config = dict(
    num_hidden_layers=9,
    intermediate_size=2304,
    lr_mult_up=1.32,
    beta2=0.99,
    lr_head=0.00894,
    train_tokens=591500000,
)
Each number is 128 + 24 x the weight over its row's rms, rounded and kept within 0 to 255. Layers, rows and columns count from 0. Numbers have three digits each. The size before them is the row's rms in percent of the matrix's.

# down: layer 4 MLP down (transposed), 2304x576, rms 0.0171, rows 318-386, columns 480-575
# up: layer 4 MLP up, 2304x576, rms 0.0299, rows 319-387, columns 480-575
down318 107:091149124150174086134122136070153127127133114153110113142147124125158118094059120149137125099161133095069156173127105105110130128135125142185093117169106095163157123120152126131135135088150115130124141084164106113144150116161102137125124088111093177165147131125140153134103102170114130179
up319 097:129140120126180088096133093173127152108146132104110114134138125193104155161155113154117142115120147115158146110142199139117133161137097142103151129092114159134114142153113108122133094127085154075111133169140125134097097105175113141098126114141121214141135120139110124093111124181098162158
down319 096:128162114086151123163130164158125123145102141099111103139142184148117096095123111118137086117154177148098110090115129098070113126132133152118092131109112140169130114088129125148102155139141100150134132082098130159123122158112128127125103146130167087138129143162160105150139142092089126108
up320 093:151135143090100095143118087073087153095104135174107147106128124145139081122127105120152133174134127090113107083091111113125113145144180111159120111157101059145097156130107110139116122146163111150100128137154141130131090137110109142137139113135170107155147169120145136115119104121117106125
down320 100:124113113184127147156138136164146084105070144129157138143124122124111125101136130124160160117092140131157147158140111149151109127186099164152115148094164162129111100167111120123145139095137166119105145113096106111091130148116135117150148127141098109124142126126091142092153116162144117100
up321 093:156145167129182086149143107118130122164127148112129132105161135085101126155123122121139140140140122160110157169141138124151140126060125191139144084124125095132136151194161128122121109114171130117166124132142147122101107117117132138107127161104120131122121120168119142147161118111109164083
down321 091:093140135137125178132144105121169100122131148143099137113087137091149088092143139133146109107124141120091098078141136121108128140180116077120096174103161138157154119137101111103165146125112112143103113180162097119178161130132120046134128117156118155135142138112155141152128129145160127126
up322 102:089137166089128074123107137146107152201094111041160118127150117150134151101145137121081145169154096158126135129167136146119117116097123112115139126128128103126124152117147095159141172150148099174141119157165137164107080127151108125068111113121119150145133162130111106121129086118098168121
down322 098:133111061123133160149135143125128137135126107104141102140147112092138106121139119131104153122137122136192150095187151110103110174155140133137080121139147146132100126095121114115144120150142091136084103148062099152165101177134124156169131147097131076117097170110124131091150142167163162101
up323 099:132133135135130097143139152131094109135137132118104157120153158133131136099112133134093124093128133116142121140143109116076116149124141116152186099149124140132140112155150122122120140114144142126141109133164157104084123091120135116108091095127117134112095106153089116104153116157109189173
down323 102:152118092157122131110111082093130119165129136159154102116136136145135115165146128149150124141152126137108132097091117124110154166095116126116124191080169174150118150102091145117149157126133125131106105102145118134152158111161114121106167151172104146109137126101163102129137098113127130065
up324 099:112100160119135157129084139145107152087136135116142157107134116133138084136098105132122112143099133106117120106113154137138151088085149139132121114130141135135129086176122137118154129145137107069107103136136122125120151118101122128140181096134098137070128145158107151113119093135177162119
down324 089:106132115122168080152126117111157125129088142140134136097120164127131091105120136117122109120132129148135116142098098157159106154087159106152119145126123147145146151132129151102136124146131112108111153091142154116148171092142124130128108112115103114138133130132070162148130128093155124153
up325 106:103117136120143116156074141153131106137113124124144131141096120125118118117099138131121118149142143161111170111128121109091103133136151111128119133138101143101132114131130111146086114132121092087148093143141170116114103132116135139071135132137131178110094122171136125158140141125083100146
down325 112:121141128146134128138152137106136108101117099123109125131148110092113118146095165096123148152129139184141176104125137094125139106125141132137139146097121107100128134145104125138077128143100105178135162172114169156114123177152158177115114129119129155078100161165104136138120121132109141104
up326 104:138137124124117168130129120138127130155103138073216108134143093134104176166114112141136162109106105169140103127129134109122086093124139122166131076123110151116088105099121118148131124136139118124127124132152168071097139116129114109129082148066146114127120141140101129161109134124128117145
down326 110:180127152139124147109191139127136121175110148119141190104142183131140180136144171148109102125135081060127115125120127166132118124122092131183151095091148128149107139121124104097140117053099122144099123114157132117114149108112107123075116101172102109184104099126140150132138115119123129126
up327 099:127093115118147137140160141166098143142074131164100171111181150155138148099124112116157143130111120113147115135117101169133119095067165111139122074100114113127156138134091090128137143152114130171104113146129118157110091126116133132097122121136149128113155149120120100163143137153127136160
down327 085:105130106129117130127154162164128170090096114135151080138105171140095112080084145143133128150059080137102135157129132124131136106127160147133142147158170152114121104139123148143100134142127141088134117139148097126118123140134082161158124145104158127101090105111097109118161116090122157130
up328 103:145091166101116150079136108131109090110132162129106126133105126120147123167132147125106113141130129176121095120147140141155195104076126108148150135090081117089121169164128081097125146085146106128116134052149129118056173170134107091123114103156128124143144125163128116143133102118112130174
down328 109:112160116129109133131103144148147100101157113155149120110126083131094148113132107091191149109128182159143085164101128164111107167117145109097187086069122106125112112064080153164168096140149122143138139118155174156147124159148114180123151139119162109156123140113120114154107132159127123137
up329 098:135103121087132138107099123177162133155158148130137097147112160117151150159116119154121157142147124193081152166160110094131058088151102134131127116128121078168122140155085082119192104130138169155116137087129128116100131141092103115085132120138127162086118075133075125104142179089114149125
down329 107:112134089159120115103128082098095127156121091152190117158135141172146178148168093124128123153111112135112089129147155150172171158118127177138102144121123159143123117126150126096163119110168147085110159143095127141124090114163124132139126135141139102150133121149181120153183137162141130134
up330 102:148138119134114153111083094149122118188139157089100091154133122132129153115130143157133138131133127114152117126143133132116134114136125121103134130109077104129103122130139112172111132107118138115134135174137170141152157118115088186137145142091130100150130104159137067113166111097124119132
down330 100:111175157124127154158164159103166148123084131141162152112105121101114169156147151106127115148134154149155180169116137147124106120124108102102111119164126112137129126151125134086125137151116124107153148119109078144120063123129173113140097132115112061135134114154118080156126125157105165092
up331 102:160091146113125150139129129142116147170114150128176115160093134141119152107112132110117148162157117147122139149126163132142145125119138131117129087111124064110106068143150130147183117125149130130141101167126104129136153146107148104123145079091111166136100121149130109157064119160122112152
down331 092:147156134116154133129131148144160140121111196113093168137158146105110117086165136105098169135095154143136124126109164092127156089090104136082107145126083119144157155117132146118126097171147146126098180156138148135148128141154118125134125114124113130127113073132121129128131143146098137105
up332 104:134115124112123146095135058131120114136098097137099143112107142121127117136104121148091126163152135144112145142154074129158120141139123131139129131112121146113099146142156138149177127111140163095151111113098123127124083160119131132144072101148148149098148086149099134118106114159136138110
down332 105:176127148132153172090151167131166137122116118128114098121087098128133094128137125136105147153099112114142129085144148110108057143156115118139080127145172120145128110128095079128132133172098117131104129117152135056103106130176114103163183113143104078139119110130103138083141129154112155112
up333 097:121131201117163148107097135127109169158137116108129116138106111143130165124134090175117088145154137148160095097155155170120093097102122138136171149139100132132079119131130141131113093173120094142139158113123139153124102123120107138111159118112139111128095164109111163138114128149166097111
down333 100:155107134129101126102111138147113098148129132170134129120157156088125139101120185138098120154126110171153115119130132168116136122153137116085132103118078155114126144137127123118131126123112112125122140117131114150127153133102154180157109090117104119105118132127116149122158158131105142104
up334 100:132120123143093156156116133168107097091102108132103170151114125127136146128120130130081116132101161110110111129138138110153173155119150120138210107125111104130096104109135104111100128152086122134130112115143153135100100131129152083123112137127161132113143091147140119077111103122109143115
down334 106:124127124148115107185146161127088077085137125124140141148114119126109129060122125118139134143078163111101131115139166117141146137096079106154170157123161084116103117142096137127094105131123101115116133146165108098103091115146152078127102121138081143125104118137137094053161136149131146124
up335 105:115123162147137137076127122132133116183135179143101143113126150164097130120106145141128128137121164166132121140116131187132151118139098157133146109069116095139102123102144092109147134113151131109115125142115134109145135133108114089090129137141111120121135111119139139133140139143076125145
down335 106:115141149110124116165139142117107159118152139147124127184137180149130122122131122081101111160151147129149152166117114088118103127100158136158139112133059085126128133116102091135148159141091105163161132132147153146132134101112121145086097134107137150127133119129170092141146164131123133133
up336 096:128125119163152146099120139124131172138148132148148092160141103156124159153133126162078143118154140150135110139116149146101162111146076130122113139103118125105098116139133127130115155104118070144144152160141127117129170095095124127166109102165158113113109109122076107155138152106142145131
down336 092:173161135185176153131163095124184158145136150149137134141112148122124095144141098152128112129124102117121098133100111154107100124121143132126098158107116127156107164123127155136130110139112136116126140133102122129137168111091072150116087114136112157159110095111117140130119094131131107130
up337 108:123119134115116105145168126162052166166138118130078144087130145144166089129129081117171139144113144145115152111104173094117111151150149134144174122161117115142103107137146109146156132145153104086101141149128122140092118099104144132141091073097144103097151154155121128081132112114140125155
down337 109:130127116133128118121118120150127129144125088092116109147172159117149144088112074130151131146108175135106125145120115131150120121116127133127146152108173124139094178101153115125126127108154127181137104129121129128132090162110136140118108130113160106155151101117131107086131134152185130114
up338 100:132134150126133087112157096141169106143090106150142144127158111133153161177195098103128145130113135122088163117164160109129129122113080144166136137117123160131128137116185118164117125107102100168129088143162103149156123152109141130114119096148144141124159148113123119140147109123075103107
down338 106:103142134121144076147155140148137145134113114143134143104131124120170147158109108160113147102143072139148088136118138125100146155172110131117128114110129153104110140138083074130136124118135124131135146181137157112081122094118071150150089161127140151078118119162119177115092124168148139133
up339 099:130132134115078124139070135152119100143131148087159109128140140165074146113131153147090093134149135109187169140134144167143135158138119120193129104123114140138089070130148102129090128127135157100130145113110124117129142132156107109097143089099117153155141150175125089143117139114105124148
down339 099:094128118105174117092112111129106121160130132138147130133110139189144112096145093126120101134107147132149111089107148118078101143102105123116143165126127132119150102132160182117148130137108107152120130102112079093114106178130159148120124090139154112131159097142118082139151190125149094146
up340 107:122116122085160141081114055124111074164100154084108151130141104113127154140104133163128126143104118172173134109128140155065124160114088172111128080108100136152133110150125106094170136146115103151155132146203143122093172110141131099136126156120112136116103112135114116146151128119151161116
down340 117:111122126130092145132133169109107117170151126127127102138145174175126133111170108113137141168128135108087152119087143127126136162147141167158114165138129129103110106129107171151109158123126154119140135082110157164088074113144140151161168167163191116132141156133120137090130161101139099102
up341 086:116113077115110134137162114162100089130105113144126133080118109142093162111151099131119171128148129150153167114118108120093115115096112108135107170090109170147154120137112117148064141134132169131125205136163136113134124183106121115119149136108189131116157179119115115105123163094131098115
down341 085:161146113132133144130151133135095116141081146134127162161107042118141124099124144173131120132094107110100113143163131114097129139149105120131134175154102154118148090132116120137113135128083103119095126145141106106114113089121118126126114084111093110135097110131138141068143146114149144086
up342 103:077114109122113131152140159137142157105114146124173111070110124155089148129134167108103104156126132142082084134146179139109093129145150152143139132118124105133130071157085113157133123171136095144131105137156119126108115130168118142133136129116160158100139103142101172141115128151109134115
down342 094:095141123139116159153190098090097123137138109143131091154147106099153131097126100125115189108146117120154113098119134131145141145173147161126114117127131146106169118136128094107101120094174155106147162136129153133193177138134133139142153127110147118164084177146126094114136120127090112128
up343 103:125085126145197122120105101150170166155081172113136155110142118135108169125119127098141126154102170096153151124151130169152134102130130170132122107162131123147137082109112140135107142158156149110158194167114150152110134136157111126084138104100137176110184102159080169137132156167124072145
down343 103:126123099109080150121146162134091104130088084150110129151162088159122126113146126102149117139133110125139144125139108163148156116118140095134104110152137137084120127131136123141127131123159130146133110147134092147153119129122126093139127143119119131121113142153081125151113141098138177137
up344 100:125108119122118141089115103127102125120152134121091151128115129159129146141133130108116096106116171109215115134174159135139154083121102104150190121130105118159075138121110121175117090108117123120158137125149165133081118119121137093092145127121059124116173166126121170122123106123140172168
down344 110:118138183133128105162124126109056128125149075122109102134142140103151098132142100135128127158118110123111120108117124124115137093132152095131158114132148115127145113139158120139164103113175117127092109145132127161176123128172147118185151107179127168124128148173125134142130170167148128111
up345 104:147115131145141121150157088164096130121079144133195145168140092125088153161162121136117167146133133173160177117146142151166146107117092123115159115125130105137156088128110110124085130126120154095156165120096150139127107103121127141120141138128135129099112132159132143098096197125141138126
down345 109:128119100159144129121121138136138131118096090139124133134123106093145136111129104139140131097127118120121138121131105129115153147119132168115123121125155126141139110118122159112099151148125158122147133124133128093120076109117128121147092128128111135130109140138124126123113140129144115124
up346 091:118142140132147129187137137129147072091072137150156108136130106169106161105113099158110100096112149127139151137114110123112106082101103112115121121114092146111120106135115117167082115159110123079154095140097133113134116129134065089076097113193120152147110116101155140148130137150081145101
down346 095:140128135105111103116130152074118102142098108133125098052082123102164160137150116141162117089137112092089093125120108139107109120111125148071153155158118081150119149157117110113134103136173145145094084148136162107148123148120154148145098121139086108086159155151102159098138135079142093126
up347 099:112111125127076173131112107121122152132109130124158136130184112146141138104132112158130154102127158127117149099088120141111112147096107133135114130124126112137092135136116134128124117120156152101155158107121125104080043134146103128119129083103129128129116095153092159153127096157148117123
down347 097:143118105192088113127112106099149149117119136146100117166124188156092141087123075119134133117098097118122129110133122140150134114101166163133128136116158113119124089124144161133096126147114137131147126134081092125123139121106120118159140081168168112130111179120067111144074081083156092113
up348 102:153106117108154130135129130113098148150145140146119157117160102119118137169121149147086132162156127148190117173132135144171119145125100172117127088082104119116130111121142140119084132129120101124124106119157170174129103090151122172072121129128113156119102129119098125101176087111075094164
down348 104:128120108135118115099125102122115163121125107136113170137123135129087133151151137146189141134134132132063131128100128147101131115131129108147107162115088095149126137085149114142096153185133174085100121169077112142134153101107179179105091149095127119135110139130099123128164123149099113157
up349 100:127144110149134117116118121109089175123156122120146142117110114137146127120148155159116136126136137118175091129133126102116153120131117128156138133117121133160127131108110118133153137110117105150149190137117123150146115116128125129106179135134154113109118144122128082138129061146121171122
down349 094:140134150095099159085153123120175116178109122119127095099110132125133104129118059122195152125116103136089157188102112135119103107128154148112099141139125166106148142094086158121129141096190141143094103149117144141104101146185145108097112133116126151176150122165111137130145148120115116139
up350 095:131073095167120117136174109134104154119162146149136126128170121137113132117107116118102106122112122117098134112097157120106122100095138109155134148128094167140134119103173115125144098152125109087112141124132155090139112168134147112111103106131142153140137166133125096137135111142135109114
down350 099:137137158085144093099116108168139126122117131122109129083105114129153121137103108149172163120140100127115119142172150178171149159144132085154133152120119103135130123140107088108174165159148133135173120132134149146130137137096113140132142120134166128161133130110127132117130097131095146141
up351 103:116142135104128149147157099171139097096114110125132130119161081146132124113110102111096156137071107077110156132148107120119109131105123135148120123105139092118091133159100096135141135108114121086147135120118187107131142108123173101137109133123088147100158130152140146122129143119149119122
down351 111:112101142129133129145122146135139126080118120109177123102103155117126165107121061106092157095143107155144169154106106190106127118147128109134172136120117101130137108118137115089164143129070094150139090127162159158127146132133116146090132095128103080099086119095145111113150146121101144131
up352 100:133188112082128136159090121168111157165131105115137095078105090108107109120078116116104146154141135169151128119112155163098097120087118130140102054134151118140127115136120125123128146139149127112121134126121110127104129140115111115108086135069152120134105139117094118159161140148150079097
down352 102:111114130155123120142131129090107167152113153163113181149174165096117131170106156101134128114104126156147124093119153112121130143135093101105127129111120118165116107110158104175134119118163146123119108097157167102147150128149137147092136109159093135160113124141107131129150111123085099134
up353 099:139137119110152133118114143169114149125103140156146130113116135103144123121084091149123145143134112146143145118128176132149111150142063118113172101109098127123106136148168120156152122140165180129154125138138169139115134120106154076055074166069143145090057098154099130135130123136143117148
down353 095:095122176071108089184127093130056136152124094159121151165126147167124112115140129083181120119122173122144075124165147108077127128161175143146117136105111139120090126142135118068112110118138098116102146150139123139080130120152109134136052145141149086165147126140160126106100107119124145092
up354 089:141100140112131179100121142115130154126104142100144148128117137161112156141136162126130151113122126163148143147094123126127140114121141145144128121086089155140103110092119109103116128121104090149126153188099131145170120104100129113113171105146148147133151097108115122102105114152108119156
down354 082:123153153089170090129149090126080137149126156118120085104126168091141120098080147106133131136131125088122097148128122151151167113145156098115099163111122135176130121109154109101128139129134140114089100124142142141129126058149069125154127115144113112217102148126193135154157146147128136121
up355 102:087115128098146105140146105160103111151111112139085093126155141120126148113129094103138166147119130123138118089102094123087126101149144098130148082154133157151153089129142110137200155168128115124118157100123121132090135184066110109112141092105131155155140137124113114128131096106109130104
down355 112:157121124117088152123119167102130112123131137112193128162113096111139097132132116103106136134163151181113095140151108146127125055152097125147104106122167112133139107175140126135094151091114081125132106134095125157107110134091158111103156138155165124154134154167153094111150118110139077159
up356 097:153112168098138101122151168138140135180128131103124125174127093130147124127143135121132161137123143117047143108136123135140097138115118093116127123080072097123100092132132131149092116155166156132151107143124165160135094122070132147112093120112112151165138137107105121158155131146109124121
down356 107:129128089167123122146139162114103126147134138094138165132143144086136152155130134140134104145133124147168126129131147099140126122116133157150111133121130109082157119096134114098160109095084110103161149134137111133100122140144166145151129141121117113140141129175128119166099184111144129090
up357 100:102130122131131121124112142148130096154111100115128130130195100143134149132095165143087074123127159153111093099101101119050089083108133157136147092119121108069125087151138137144158159154097121096102129144092110123086126084105083123137119101144117111150121119159108106155133114151133143152
down357 101:134115122120131153111138128171119114145137145125154140089131190100111120140131105132107170155135136107195117161133095141107186171119149095148137106148114163122139117144115158117109107102098072152168149132138103175177150149192121161146175140082096083118140117124134118167115108077173148115
up358 098:112132154141136134134128116192152099115105110133135116106116140116127122146144142165113118112118101138114118118107132142104130131148120170142114149105102146138117107146097106149152116160151111166121130141118126099166098131125080084126148114166122109107108169113102098137076084135157162124
down358 097:145131137148104121145185152139142123124144112124122130129128131111174159137153156081158128123136133178118110115096129140136139114137091102166107136119165094130144120139138119100139126149114129176133158150155126128099144135130143152124128118131099126144156097116113172101124141108093115127
up359 101:145080145152162155126135103138115164155135124174149160143106108125118120156110127154124141139124149130125149129091140133144122104149148146125110095077107135138145068152142124122152141156139103110124144116124128144106064186112125120146145157132129167100137142123126132121147136136107126149
down359 102:145169093108095155133109152158144162107152083122057147124169128088102115135127090129134118142134149136137109125102135113115132170165081119092107139121100123152144110113146126156130129130111093176140124099130134111100127137127114163154136155112116106134104121134139121096170137140124114152
up360 110:112136109085104123136126080140111125138130154123141147115160124158099156133151159149085146141152141161141149156121157147120111127109138130156149106093134119093132074073168087164152137133140128135135116106149138130148107118136145156072125112136128124164135144157127115124118127147066126123
down360 100:131136088151106091157119173103123110147128124125108138131118132146110120123118112132117109123139167142180109142132114096116119150151140099114116121083136112147167117092131176096152147138130147123122119113148134136163116155176133109160148114117135128122140146129104109087123127165189127151
up361 097:091114140132120125115126124111095109063102184122147148122140134142148143165137163175112092165169148185113143133127153095106117140173103186151152146129111085107116089116150161114167128122048112094064129179165148109131115137144162129073085124135166155125122095129146169122105108117114115090
down361 101:194142111102132134107116067136074116165160146100124138106136144171095107125097131113101130139144138134106123113107133135098086099104105158087117072118150169144152154145133127148124108139125149133129104140086140161130120112118146137116130110142144140139123178151163127100163128149145137109
up362 103:100116156139130098140111091080120149137113178113072124110165104151116119153108137152118107140137146132100141148148140129089121149148170105100160133155114113129097138110169145131089101111139092080148115135139157114139103132164149161110117148111164151151114121125125120106113137098096118129
down362 109:133149143123162157110125149145164126132160131119101151141107145158123125154111136144126133145082118150148149145156162131125155124066147152110135127135143132199110082134173128115157116176178138112108133122091102121132083147169095105098127102130129105174119117146095172105146161101143110118
up363 102:123089113141083116104139132185143149118123091152065141087139111155076174175143146134165114145122138141149101128149105116112137077111113148130137112107155144134102128132174088135133118136125089131112140134107135129113084140118121141125130099145111162106109148105103128098142110150101125078
down363 101:152112114176150086107148149149119122119126081135107121146148095140134118109171109145099115112102093129155108159108131115140150206122136145142134149111137093125110165154141126154106118100131112134135112124145121123098129098095115149108105116133123119151137102090122124126095132139130142109
up364 107:120121149115129129127158082161108156157155096146121133124127137107084154156115149129101140134145073109161152144135131156124140088109147157097189133085109129148137100093101089129126157112175150107159086137125123158167128144141140125161143131123138096103118132152141139154111107110144116102
down364 113:114129121128132152063113140105126095104144127150123098089137130157121105142165117118117163134145102150127107160146112122153100072134138144082136113127167148138131085100129099176147172165159183108123094172135099179121176130125140087132127165168152160111121182152123108123151129103143121119
up365 096:105140133125160106124101085145138121139122161141146128142133115123145114130166086132138152187080145101139114067124130142143140145129125122123119088095105119133138086138108125102152086127171136095146149128167147170108109138073123111102133143169133135128099115116133114120114075127110151162
down365 095:143143148148119110129098110105154148141123126110159125117041125169135119155167127118149069111161115149108112130134170151123097078088124160098173111109154138126153156072112107119153136121147140146127107118099127101093142146120083124140131132097117136138139120091131114139133106121142109118
up366 099:093080169078140095145127134196114099115154156127085143154127143122146179157132060142131137134112124093139113137119193135076137120135100105111141126122083103139100112132112134130110133127131121145114134165155127127146113129127134116108111117114144164122132171117139146136118067116133112125
down366 101:142089123135095125173096118111146101096101143121163144127091094134089134144135149110161156126147128122095097137141148153125124096130118137148153103139154100083096113098173122097122127138126174143120120141121143109152123145160122101172112075103155127161133145160151137094145136149120100090
up367 097:099101159121158140133115119150123134139116126122098107120150098125108118165166096131088160144103137171133125157141159143142123083150129172100095114136123057110159119145123118143101115136134188136164154144159153153142128124106083158150129119098158146156129133153136087093135107109117159154
down367 083:112169076108101123127135144096155111096100135100135122139132154064134092117174147132085138110109121145123114127095104121159135093089069125126139143128113137148148119129136147137162130141151144176136115152136087075168129194133105124111141153172110101153107091119137152079134134092148129082
up368 105:085106153084154131101154155123130107154135146071114153158152140143119141096155113154144095162126081138124144159132129159140073080129107146177122145093144118088107104132149132138141107211114106145109129124171139129108119119100149147105113141120141145115120188126130162070116131143124091149
down368 105:130141096152120138136106098142166104156080065121131108059129096152132133137181119131134137132153120131126141156134144155143136168130139127143128152159153094124131113137096170174103117094139124131111054133142143151103163101123115137144100086128109164138142124103138127080101093164117148129
up369 107:154109185110155156102111116140141132142154112148107116118141120111119162133113124087141148177124141153121119119153137119087091075112122127133180092107132135128093131134108097167112146160133121117115145142091161121077117099110137134120117149122153124143116171147154104118157092113088147096
down369 113:138146129160090137117135111101127139140126128136093111132125127073129127149103128094170125155147145143103082156131162106139110162163121102150157133127117097122111129120130100165164149090118109104153151096150103080166134125111159087111158137114097146148142115131133089106131142096161163139
up370 098:103114144110107111085157126092085112081154169147052146096140134100144142133130178122152133144171130110149116096119171169110133131158095134127141125109151140147140084104156114159142121162130105084111157141159169152135174105129117130112124121153119127139104104104131177132138138150131148144
down370 090:174120193160116128147149139139140156143079123135096168114123135092088104116133084168131135127037123111142114135122156091125135100152149144168161126165135145153112105154160073124143158140127158133113114143160091116102084120105143128105128149122121141118151129138134154078122089127123118109
up371 096:108101111143107131131121130117104117116090198101158167132123137155147139136141099151144128122149166157108137133102180141123147137148147160160122137070122124146151045113095105119148098140129119121131112145074137130131175140147152106067149079107138135112087116144145089143099130129144155086
down371 095:110151166123154102121170104137121123133136118075152116093100160112107141113118116157111123124114119168115137098145143084156133100132119116106146111128144126092161131144128155118132149125135092146122121113173145114144133074120194133119175091127138146170081117139116163155134186101084094143
up372 094:104128158135086129125147129126126130121140189119123124126183116114048118107140169136160127125132128149137138126167097135147130071135156136159106117132161059148126118151142116130111099137106120142080121150102123125119131133133129088154124137142151134114105147116129143056118079146097158145
down372 097:092111160178144129134145134131176118131081149138144127133124148117168134132103140124119140150118110142088148147090105130170133122135107097139103071127160144133135148165149100086090100113124125104142132127144122148104119118125168162134103145128134126092124113152077110126154166154168133103
up373 098:125124117101188086142174139160118089083125132131105150170126115134129153119139125151148129122118130137116152136124146117138132111126090101131122131130118139122086108103121083100164099151097093124140127150138148126098103136107163073119120160110154117090144146107117130115145130165098136104
down373 102:139146150126172105117129150138122159138138130082094150093063097153161114149064090164110154137127164102140159122104125153138154116175101114090162138095121101163141084139113138124167094146152101104110109137111138156135158133122183085104100098142092112172105125101136154125130135095144132121
up374 116:124086099123102144121107093125148124106123145109112141106107144144153154145133091163111164148159131147173158151152136150067148144089166147123136117101144124101076108113093116140098101108131116109159135162135115187107118170143137104071109077122141147152099139157117066189105126113092127102
down374 112:119118139126118153104106145139118120148110192091090086114106151116116142177105136113082064109108140111167141179125125130122158113109154122118051122108094150093128117098132166130121111113134153133119133121167121099152085144166153106113170115167115135150142135131164143101092144137130144130
up375 106:092124164104148132109154100139112096105126162147102152089121115114105153140123119124097086180138111104111118076140145124153139140154109130115119123094119127139103138121118113129131126137131150134141100127121141090079075172128121136130107110143112127097116096145111139106096104176128077105
down375 110:123123080112126114119144128113129111155105135151165135093121068109133147128137132118153141136157153081138128114157129102125123147188141159129137091146143103163112125117132145085145146141112121138131146124127096097175076083157142095142137118152112108078144146162110106178130087166122123141
up376 105:052093175144115155146107086098152143095081149130134179083099139147110141129107130092128083111077147118120119072090161172102160134152140118149163112131117107096126118131107119108139133151122105116127093180112118093149128163104090123144151134120130145110141091136110095111107087150104122166
down376 102:129151131114131163121090165151131120105107148117103112067138136131164123095111137159121104103139152100138122152137129137106107098065127118139131152134155110148119128147137145154134124143152125141141113161140125129094137122169128069134140124136117147141131131181136114146139092142120130116
up377 105:112091107130127142127135107139149121130135132109156165104130145154130161169152085135115169145152141134159124077147122134132122131110129132111197118106112133112127162112140098157149105120119107114110111112145125135101132143138135093114109119101103094129138185147176075155147114106093149138
down377 112:149148125131120153115118095136143133135098097116143115163145066158091137121108125156124146117117161125149118104147123120145151148168082097126150132111145122148121136079124110128159095144111150172127155136140092130133126169111128134105086118111110136130116132110126114121073144141115132115
up378 099:137114135139148110106095122096108105139131101121114154112149115142141092105137150159156162119146179145177116055147130161125134127135154110142136092122086051135139103117158118113111102135053133119166136133174173142114147128135159080103119105140140174110077114140108118138110115162135187099
down378 097:135093111100145111132139145160118109155146104145135166140139127124123107159113164125121148128106154099106118102116091136130101097111152164160116118160148103166103075126133135115140124142121094095098134141099113196173121140130115115159120137118121107121078137146082165114108127110178166131
up379 104:101088111069094113114111089125129154150152122110130131114156124142105109114129134115111133146152159124160083159130199090115170130145139102146137087101137153135088137120151094132118130117086168132115150160163115164138110130153165148144144096141130110159126130108127134155123113159109138124
down379 099:124153125129090091112146178091116116097130118136122156162126162130139111121159164119103097123155135129112106138124107156130088124139112123168138144139147076134111122117129143089105148138146182133102103111135092136124117133066139057132135180125079185141127117120109087108168120104122103123
up380 098:127139140153111188132129126164148155127107104176145112119165126153147176159130118142123185120151132136116101143139119138123165101138122165150100083137112140099134118124156126147135112160117136136099124114156141107125118162091086171099159118120125121139115094124139126117130110118139148140
down380 105:117126130104172101098119121136131100129123109117131111122101171107135111108129159161141130132145133113123122134126103111116116142134064133130138154136132091141106110129090119099129163085128106113130105141143136109112091126153185096159145123107119137125108141152154125175139091118120112116
up381 094:099121146107147114142152122151104152120132131123184127127158138135069118140140111134141148148132130136100101121155126112150119137083096139176155081129133143110120113145073101166130112138136153139140145142150137159114152098105129127135147125109166124151123156135142155115172121166072105130
down381 092:162127156127113117125120112110143087142132111113131118153146241096166118155168147160113084146121106167112179129096119123172137074102146074132084138136129135156118143152129158106143147108163122167105123106108146146101143137133099149175137124161106097119115127117113114126111140145115129068
up382 099:107114125105187108121103082167159120128123097098156158136099093152145175117105157183067113146137113126157135133125128127128125145131108159142127110139115130130100077114154121156141103146128138122156123112109105148148138148166171105132157137117152145128073176114106103113133105123168060085
down382 105:128151125146106119133103090132154124126129107104150168111128133126111088167157127121121113113120136118135124140119162154122141116109093101150150163096133183090161167104160186126111096078128161124147130090171108143151103129126156154108126147119137110129141166127133115156166110136133140099
up383 100:119063162135145119136118135136106158154120175089143147110167128107077166130123161127101179127099152121137128098098109134101164117102157151115125113140146108086100133137150107111148110106142104142135092132131150174160148069127153137149107098124131098085081174160139154164088132110095116117
down383 098:093153132106125128103139124124119126109153129157133063146098122149096120139141074131153152128117114094135094126123168113153125129124159147137099170127167132124100112117138128101124108119123122144194105133132138114182145127158094115113148103119107137094129174084143121103146178128157110131
up384 105:096104091155113120113151138142123113107144085169109180100147140114125127112104159144118172150097157157117143107102113126149114116120152137138143084066117139146138087183100142171141148122131153160172100160128094151141116180120087107126161092137136153158105119168133127148114155091143128113
down384 113:147090109092142102128137129130171144138126114105124153151113075109102133101126126133161139128119160131172114100109120144111131137128183124144107141088130150134194131167113132102174138144133110136175164165120137126079141126177129136184155116177118099143148128163129100161145130123107138139
up385 100:117124118067132174134145146141105086104159133164128131155100120159146133139139074163113152104146165146147135129123138164103111105100100156082145107154095116125116118167138137113131119138114128184101115082142141165074118134140146153139166114101074122151105138109132126099147088093152147143
down385 089:092127115136168108161136139071144105135114116177109133094178081164115131127087133084120097143148151154145142121132117126135132163126157119096112142161148121143101100154157124106121123077125162132150133121128111177108110133126111114159083118144119146118140166156120117125112074152157149124
up386 101:120097134134124140116130118154105122097115131122135161122129100158145132136086120153142103147132186167150152138118130095147103089113106121143127061130135117137134105131164110140158142101122150128087115118105114156151089123120125153147101143130126109155111110127101127115101126080103151107
down386 099:132140078140108070113102162162136139188141081137134149149142164137132168140073118102128132138159140087114146104142108073129114137165092150164102164147122140148074164121202152130111141111120114118115111119126154159100112119144162142108139155129141070112095127086155098083117119149116164116
up387 101:108108172116179132144165150140143093120113181050114139132117120124152153174119120148111147110123106115096170091135180112139101119112168122105129070113067132148112064154137116142169111140147109124144128159171155128100092120114151124119109115086131163139126083156138140119145135108123165078